Each number is 500 + 25 x the weight over its row's rms, rounded and kept within 0 to 999. Layers, rows and columns count from 0. Numbers have three digits each. The size before them is the row's rms in percent of the matrix's.

# layer 7 MLP up, 640x320, rms 0.0607, rows 71-104, columns 0-63
110:540518521537448484455518495488471504495537464478511528496488478531518474487490481490477535553521475528480494500466471480514530526507526482520482497496458476542499505525475487494488462483517491
103:448482506517515460544515508541519512569507551535518509529499503516495513497501542452524477497490495525492563491541523472499524477544486503474445516484538527499461491494487519521523537521510519
107:501459494481545548511471477477472510483489500519513497513477510487485519508523544450500550500510509506464460525518459452456503520483457520512497489491578514477502541496509468493493523476501476
100:458491513502492526482466468521519546507482533496511508501495450475544540507504487487489500499475503516519470490491518526505522449478547473491510471568556527464461490447531513488496529503438521
104:498517519494524501543508509516485499495477556493503500458499468522500530474486488509546554476469548506466518471479495522483492538492504466488545534478507504461526485468488506514485504506510466
105:470501485552488535486467495499519527469464526519500481491506519478492529435481504478500517487541479459484512536499495505511521471494514496526548487522498549483545503501536475491506450457457516
112:497462491504499527521529551476471482547491523527500467537519513502476472499556498471508489517456461568471505511529556494496455495525489515540475489522562473473489479498500510519509509486442476
103:472496507502533491501502516487491524527513570529503486489478536537477524486521532502515501506493525521487529536500534502485494502462495495498496492527551520484524515497551504472465481503498538
099:517500470490523509535520511517509450527518508498488489502475494528539479498496491487497500523524482490472501508511519513506460475441551517538528541552474507487524476565505487493543489536503525
115:495480484497520497518483519492532515514515468503522520557500451502495448504493536503509519525504528494506553464489443504475531502515513505514465496522519489498489511494490518530503476473477511
106:496523495489492528528484501447572487489543495487509493504503461513499500466543516519489482490495520456503488511499526543498461520503476529492515501494496517517474500487484519503488508493526522
105:505493486462493517490493449516514532473471472494535523469487451484533473523517496563515488476537514510512530542485488490507504514497500490537501523493528534500501497508497517525494479515513462
097:525531502470498469515515457525514486485526465442471506548513488463460473535506471529475492514511453462498500540458455485498479503493518510541545487510482449509517546532487530532558512507547525
105:504486544494453467463541517517476491508540492536518478517467520489489539514504484506504451492516467493489449467515474543488502489537471509508503520467471520511511508515493498475489480490516509
107:515532499533525488512467508517469458516506530533466497507501526542489458461497514468510509520472448484511493566493524504488458525508524534490510521443502494498491499530516510520467465495503498
100:489507513492490510522510488529503498522475461503519501473499478504506470511493484525495488521523477472520523498518493500479505496478483476501517462493460530475495498451500487491537499516509446
100:521467507541526506545477529458433481527493498515504471499513505497525469472512503493489489491500470478528485508508500511539530503542491526487485529497539517476491487470500491518494467440489472
092:530530504452515471521517533502495535486498512448473552496501527523530475514521478536492511529477557473464499475468488494526551505481560494497484479490507491534509491474542466495471479496433499
098:501527504489443486502483503466492475515519473492489471503492502508483519503533488478481482497502481472504498505505487503528492490505451495544511474506445535484519489474476505505488479530513492
111:491514526521532474509532540496479455523545503505489496494488503497515510497479531507490499519486489505501552522488537468512543504524452494476518487516524512495513501562492511507478485481510535
104:540519477493485498497539498515551485477486517538524486516500490536494513492519478531512446461474537489481505516490536534526504503506489484534515498502506525519517495469512495505528512434484524
094:491491512479481532484526492499542477474466525479474557507505511494527488480469479487498474478518497540512513500481518528461466492439474516474485503512507482471523552526460509478484521489493444
092:537450575503496519480553460474499466449494447510457499475540493524502514512470508513478502534494488486499522479517427481497519523496508470453540492520454508487524520477511500530537487506516471
098:483532497447497460520521445518553562501523457465496500454511499501510488538537501516498485497519480490464509474477500484492479539500519513531523518492511455514508501519471505517465503533508515
101:512508502472504505513547509490435533495474480482549525556453543504466488542500516522495510498516455499490494483459510500498467491528481517507465459472545450473503453462531542515494484456537499
103:487448509554484526499489518495440514504531542499521510486496528505505520480488496487532515479500465461492501507496468481511557462507505438497488499516459480567516536459495486450442455505475467
103:509482522526506495535525477495479528491494487492530512489502492529534472511513532557477514482507531501486505530519534451471543492482548487506482489503515556487486471473491516529493480509561498
095:506509539514502493508463482515514519506490482537498503467515503532499504462492521515496512495504506498505469454517533533518527491524488493517480502486491449540513514525538526494483490498525487
094:499508488483509481494476530463550488522474520541496490489520533486509485486518507469485501524479501526476539480542530544489488516481488497462516505491498526444477529527485473490520494490443506
106:455481501498532499534494505498508554477504463514528480510479493442494460512510513506505498511483525517446535534482484492494524511501515468498478522495502512510523481453507499493499544516549473
094:523517503491504498536516463537468482504508533507493506486485525521472514514523519486532475534498504548586440485481446521488500497556502508561471546503495513504497515492455516507474469497506538
091:501513453488480508478528484507505488470446460501482479514496484506536465477469509475477525475502514467508490485518501543495513482467509466450523485510499546485501510525499537525510495519507506
104:462516492493522512501491465474489512521532507496465532455499483512521496438486441509520512486500515510453543508504501465502517468543497460511519504536504490516485520512489518506449533508499493
092:499505514542460531513499494484472486489446492536523475491524514485498500520511507462471505492479439505500505457506518528485553510485481504491476502522524473519442551505481523511528519499498513
# layer 7 MLP down (transposed), 640x320, rms 0.0559, rows 71-103, columns 0-63
100:559501502466505459458473482549462505504508476510532503505494520494502469496522505505466519477530465523513522488476472476527491531510506510505517470487479516522511484491529504510514486519506475
090:460470451538514492516493490496502525554517532500566470513503535527452481501511529453507524488493490502441499536539503524487517461552475482492553549466486479506449488517513523539497454518479541
108:478503455473527507441536501519516464487474505462493507472501512476525509542466535480517505540496509456485523513513528524509481507473504514509521491460519498526522535455483495474543556498510510
108:461487492498518502505545528516487459492505477489477489470513534503479491499490511504513468494502523512501498500502495465474471585503502492507527494430456514521515516478503490505484488507511494
106:509483473498543514475477529460507490509529520522507480526519524482496541472456461532498481518505470487497530527527541531511478497481503481519499481471455457488509464525491493469461540483492547
110:494458548505452528490499494498486442524503524494469450484473544519539538483518497503487504574464536485469560509504520531516494508513476450483431466485500458498523534525504495551535511480504500
104:472484520518506494512475462513480469509476479516483525497504468488483476442503518535478502487498518461475459512543514516513525501467494469506445532528534481519522513456531506513500519487473518
110:503474488512486482490476501493508464565504523519507465516477534498467520514516476468495478543456519485509530525495516493469506522491546513539497502507488509485529543523535487486482497483505507
106:518517496504498477491499468514480471504517513474506528526541524461530477462526539546458512509479484495484532471556474543469465472488506551486532509522514509497490523442501513467463508499507499
091:503489536506533510501476432540536507483505457533475495476503453448494465523489525510527528538522525507517575464508452523478479525499464525504527472506510522465521504492476521510503502484467477
113:503489488502511546537504530519459494483460464464420517502552484497483504509461520491499498499549520484545487483501516487503509490518522508492502496511524569455483483518505535507499538502504536
113:531536516447501476481515465516533526461474452463454498465501468459537473526460534550502424509515458490564528512511517533491495529506505528555533477489500524513534534536492476445515489540543490
093:588506543521456536507476529480459453508453517519508490510478512583495515465460522491479570539447470511508490507498493501539493486514505465483459517535498507540426490511499530535494472505478461
108:496505488484545475518505480543514545506472477491542450452465498499484501542532511481536491513521523491495489469517464511467477481507501504500495455497479525492501513452531501532511522467490507
110:509497499517499451483481498481509477513497536540504496531532487512523527518523479526468501503458492491509492529489497507459486477518452494485555502470483498497513482511503477532500445513472499
092:515504474541532521475533486496478546513558496497534531496485468571550529545506478495516504476482511556476470507476508469498460499531513532481493492549454460527543521522504534464502462494499519
098:489502521481483456490511452541498521512504544524499488498539490518500523502557468478475545492509543513478491454449545503490498479506475480497523442505499508531517451522507532471497459558501539
100:478499479526506467519501479465513517543505479532551505514487469501467488451544500456508507479519519535511499504469535496500468495512505506464496518541519515485527537466503516501500549529500503
093:496501474468508512503505467507523534480518484507497507502514485479454502543532486487462460493470476498464509453472529471452503544526521499476482510494524505520538503413496477503493481507482496
111:486499511482465493504494507506495477506520504530462492496509498482484495482515514493527484502427490496499514491487530554505489482500509503526527522463534513470467502504477521550499463495509539
108:472519486520519453495501509521465504509519490476476529466521507503494501497490503508510516527552503456499450524497509527512492507512452508473534499496502510511486513516480479525455493514503523
085:488515497439497496523532494489558531455459456507462518538473495494497457538527536472533533540537500549455490460501500523501534495510478511501495487487524511497499452482520518463507491469503540
101:534513458495537463502475569504512521543513494499537496476488475485512497493508488494480526454486535457489508515497542493516484522568473549543513518526504488463531489529507478500462508513451511
096:544469507565469577544437519501438467503499549541534542501484532561506478482411514482499544520460511471489495512493501499511519497500465482463462498524556518513425542476486508531488515492526501
092:500514523485485475518522454522501468499494512502481525498546497497529479452481481496450506505524474515462489499531488524472494510530494471535497541465472490514475508544483511493471513473522492
096:492481518516507567488501479513488480517509464490493509438537481459483489474491532507512499513503476474511509505515519521497482449509484513487457486520492467485505521541514492550558508493545518
110:542524465480501528505536530494480501561517492532506514492512506497490489496473471475476515499497480475512512513517497493483503499531472484523497483459496501529462484496472519480474450486476503
101:484532445449467487490521502509502500468546535492494475510483511525529494491505504504493477458471478527462505538525482470505515512459520508508460490502490484510474490474492507529493468544502470
088:485505480487512482504516558466462472534490510497491508504511448497436496501485526509489510499530509483484510534502568508514507485506498521504499494469502517517507479487508514512442522502493488
115:490492514511528498537495481516505517546549517510511483495482469487523516504542452490504514471453494526501520501508494514503496500467483478529499508507475539494481519500509537478543551510480466
103:466460483474488490461441555472509509503520509489533465508510508483528530481446494489503500472501505503472516508484544494504469505467535494485496481510529493507481509510534483505505524479496480
104:492502520476542505512492524515447533513519516494473506499482524490498497511557468499527508507525520463508519496471466487505459496525500532503460493497450457478504485472487498515489498510515470
107:521495518517493483528494486484507513470496495501440531445503495457477490517466494493456475539506492476493489497501445472469471462533516497512485496554495486435500452505542517516517481512493509
# layer 7 MLP gate, 640x320, rms 0.0643, rows 72-104, columns 0-63
096:524469479505498530497506472504449530495466508512538494482503521507420533468542467498482543528485482512460440489506472544472462513524504512528539522459484509520502514499522546499476466498498530
097:499537466470512492460524480504539474514502502509532505452500501492503503508487495513492515516489494488498544503486490525449472507481512493487461498422495514508488508501462527484533504457486521
103:529490503536488431496496509530514488506526500529505491522513489475517518500508513493516468472500513501517526501459455503555487503468492512531525481505527479524483462498540550501506542506480502
104:472524489490494495510505535519489490524500501523503489493470531488515485479501538489520540553506515508506512489512443506472536495479487492517535551489498490494531487499493467516486484480478459
099:505480478487536527484534473503482477515483505511496473501503523528514494489524478501465532516518505495515507479490508497489463536532529517486506529497538465524535489484513488509461502491512494
089:482484478520504489543476465515507497490492472533512513521506477511517466481475527506476518535528514453471476514510466519526490494496478494477467541544529527537498509491549509497527530466469521
102:474466546475447532516506504494500473561524490498500491491524493496470482474505519447455466503434507508515494496528449526503512494528532514470504534458465542510520494499471482505515534519465519
095:509536542508480543534547502537500510525524476487495540527542492475503486474481530507472504551560478535473483492556496514503532484498541479470520526509477472529482517510530508503485492507503525
108:488466446510542481497513515464494508519515501513500520521481504492475493510524484485518509480498524503490488416495506534435527470479486510474509543514486465509530489472514518470439482460465513
104:544524528500458481515524500529497501500496521490473529500525517527478549490466511479484496524511525554525480494494527505462474479502531509522482535473492506467498489503506499500511537490565511
091:481442485527516539535494564505481502509521540537528496530530529536455515482554457476480573505434526482451508511473528459498512462504468494501459517509540514483484465492535530547492500511483507
086:456555480400517476507504463524570542518517462476428455567525453452458464499522493518500452522514533480487485477503491562452509477462519490517494496489470495471538508504510507464565501482522516
110:532519532475471492482495539473488491533544575481486519496500544498525476502511482484495485479545495526499521479526508485488527453530508495488553522491552475498441495494469506508464518508542507
105:525517512510495501509533516489519504535519495493519515500503493534508525496470541476463537534508514528486480438528490495478513509532511477514512527469509504539516535513486510479518541482521493
092:486500535518489519450456502500493500494501511539501488501492484536509523469452507545494449514497501536525466531477506531516520510492472485522477510542493522534510523496487509511509475516476456
103:500523530476483510484548491518531568503490473499497487523492477544474490467484514518467498526501561470486513472457532479512485515489513486498495478540487532520499453486488508539490473550476517
101:505484509474493519499498516495469477502544467508537524493505490536477496477514527508512514496447504515491517514487498452475483455537529528466482490490534519518470517526479481511462490487478479
088:487500484468551508500492489524541512466462500506518507527505498436515484523478492487483483486516502537498512432473520494461525514490542533442484470468553475521567541479520526522511518499452481
111:490509491456530538549485477504478511477453461494496509493462491552484482466504494451472540513535514508467536538485502504495510489531491504486479496492501487476473487485474552517539514483496537
108:467504501507493476477505463489466469471520459484495516542516441455479482515489511483473487478513504475500516451512480538476488507507479480520563508517501518514525493524499464532492512489503482
090:512548490508530476522496522519483506525531483484505448511476472480459488529485504528526535522485495507515506505481458515559484528522446482500511524490514487510526444476505514559506445519482464
098:523519458469484523453478492490481490490489520507505535485496476498513460462498527507514499500543535524508507506472511518503522464495486466496488484476497489495467524506466521484498481471515493
095:501556467432524429482585482499579524527513487473469478502525477460523457562530500494499466496520510544509494486507486534469483501486525473520522478497433487485530470529456485459532523505513494
099:490508486472491531482525439514505505500473470494495539542521465506505439477499515505478516496557494518515499534585495492489525457494514459496505491489456493515524496527490490481512525510506517
098:495489492521505506487468526511500554494500507516492483540478545544530503492470489513500544493526489488482532494479488491553548501489515477515470492483491524545489497460540522479423452466482487
108:492506509539458471514536486489486524517549508490504494504460486475499482532515497513507500498478492525548494490543532488508469490508518537488498540521491496530535475518493482451475536485503490
096:463494489520543521513525520501500515499457454498483475499500509503523456512532535518484506515533548526549484529455515462492491519518504568509485472489470500508538507518535499477485499507522481
086:505502492495521529509508534507449476497507489474490512503484471517474506505498505508489500527567481496522496565493541514521520460527501518486500527477495494510520466496483526524433526489528460
106:477497502454500483479463518470490474509535518505515457519525501445476507474516489506509458491492509478522539492533498526508524462492466484469503529476512458507498487442491441473463478506478513
101:452479482505480489524514514526510465493493482501469471514488508519482467520488514505509518463484481506489506530484512473473474479527478505494477502458514494486489518516542527467510504485525468
098:519494530508473466489481526461481502513509508513510499500518520523505488514507523478496483489489522496537463454484460501510477484493489505508498495526464450473509463507497465490520509517520443
097:466548474497535482463532518480496477529535506529563502500497530493512510478521512484512504488481463510493521506522567547525470520504533494472519465439494533522487502477468504500494534464515517
100:492511505525485473473497490423442485491475483469473514461500496515472508519509514492467506459502491486525498499478492525487509488470478512554533469488426452552473519495500489487501509507504462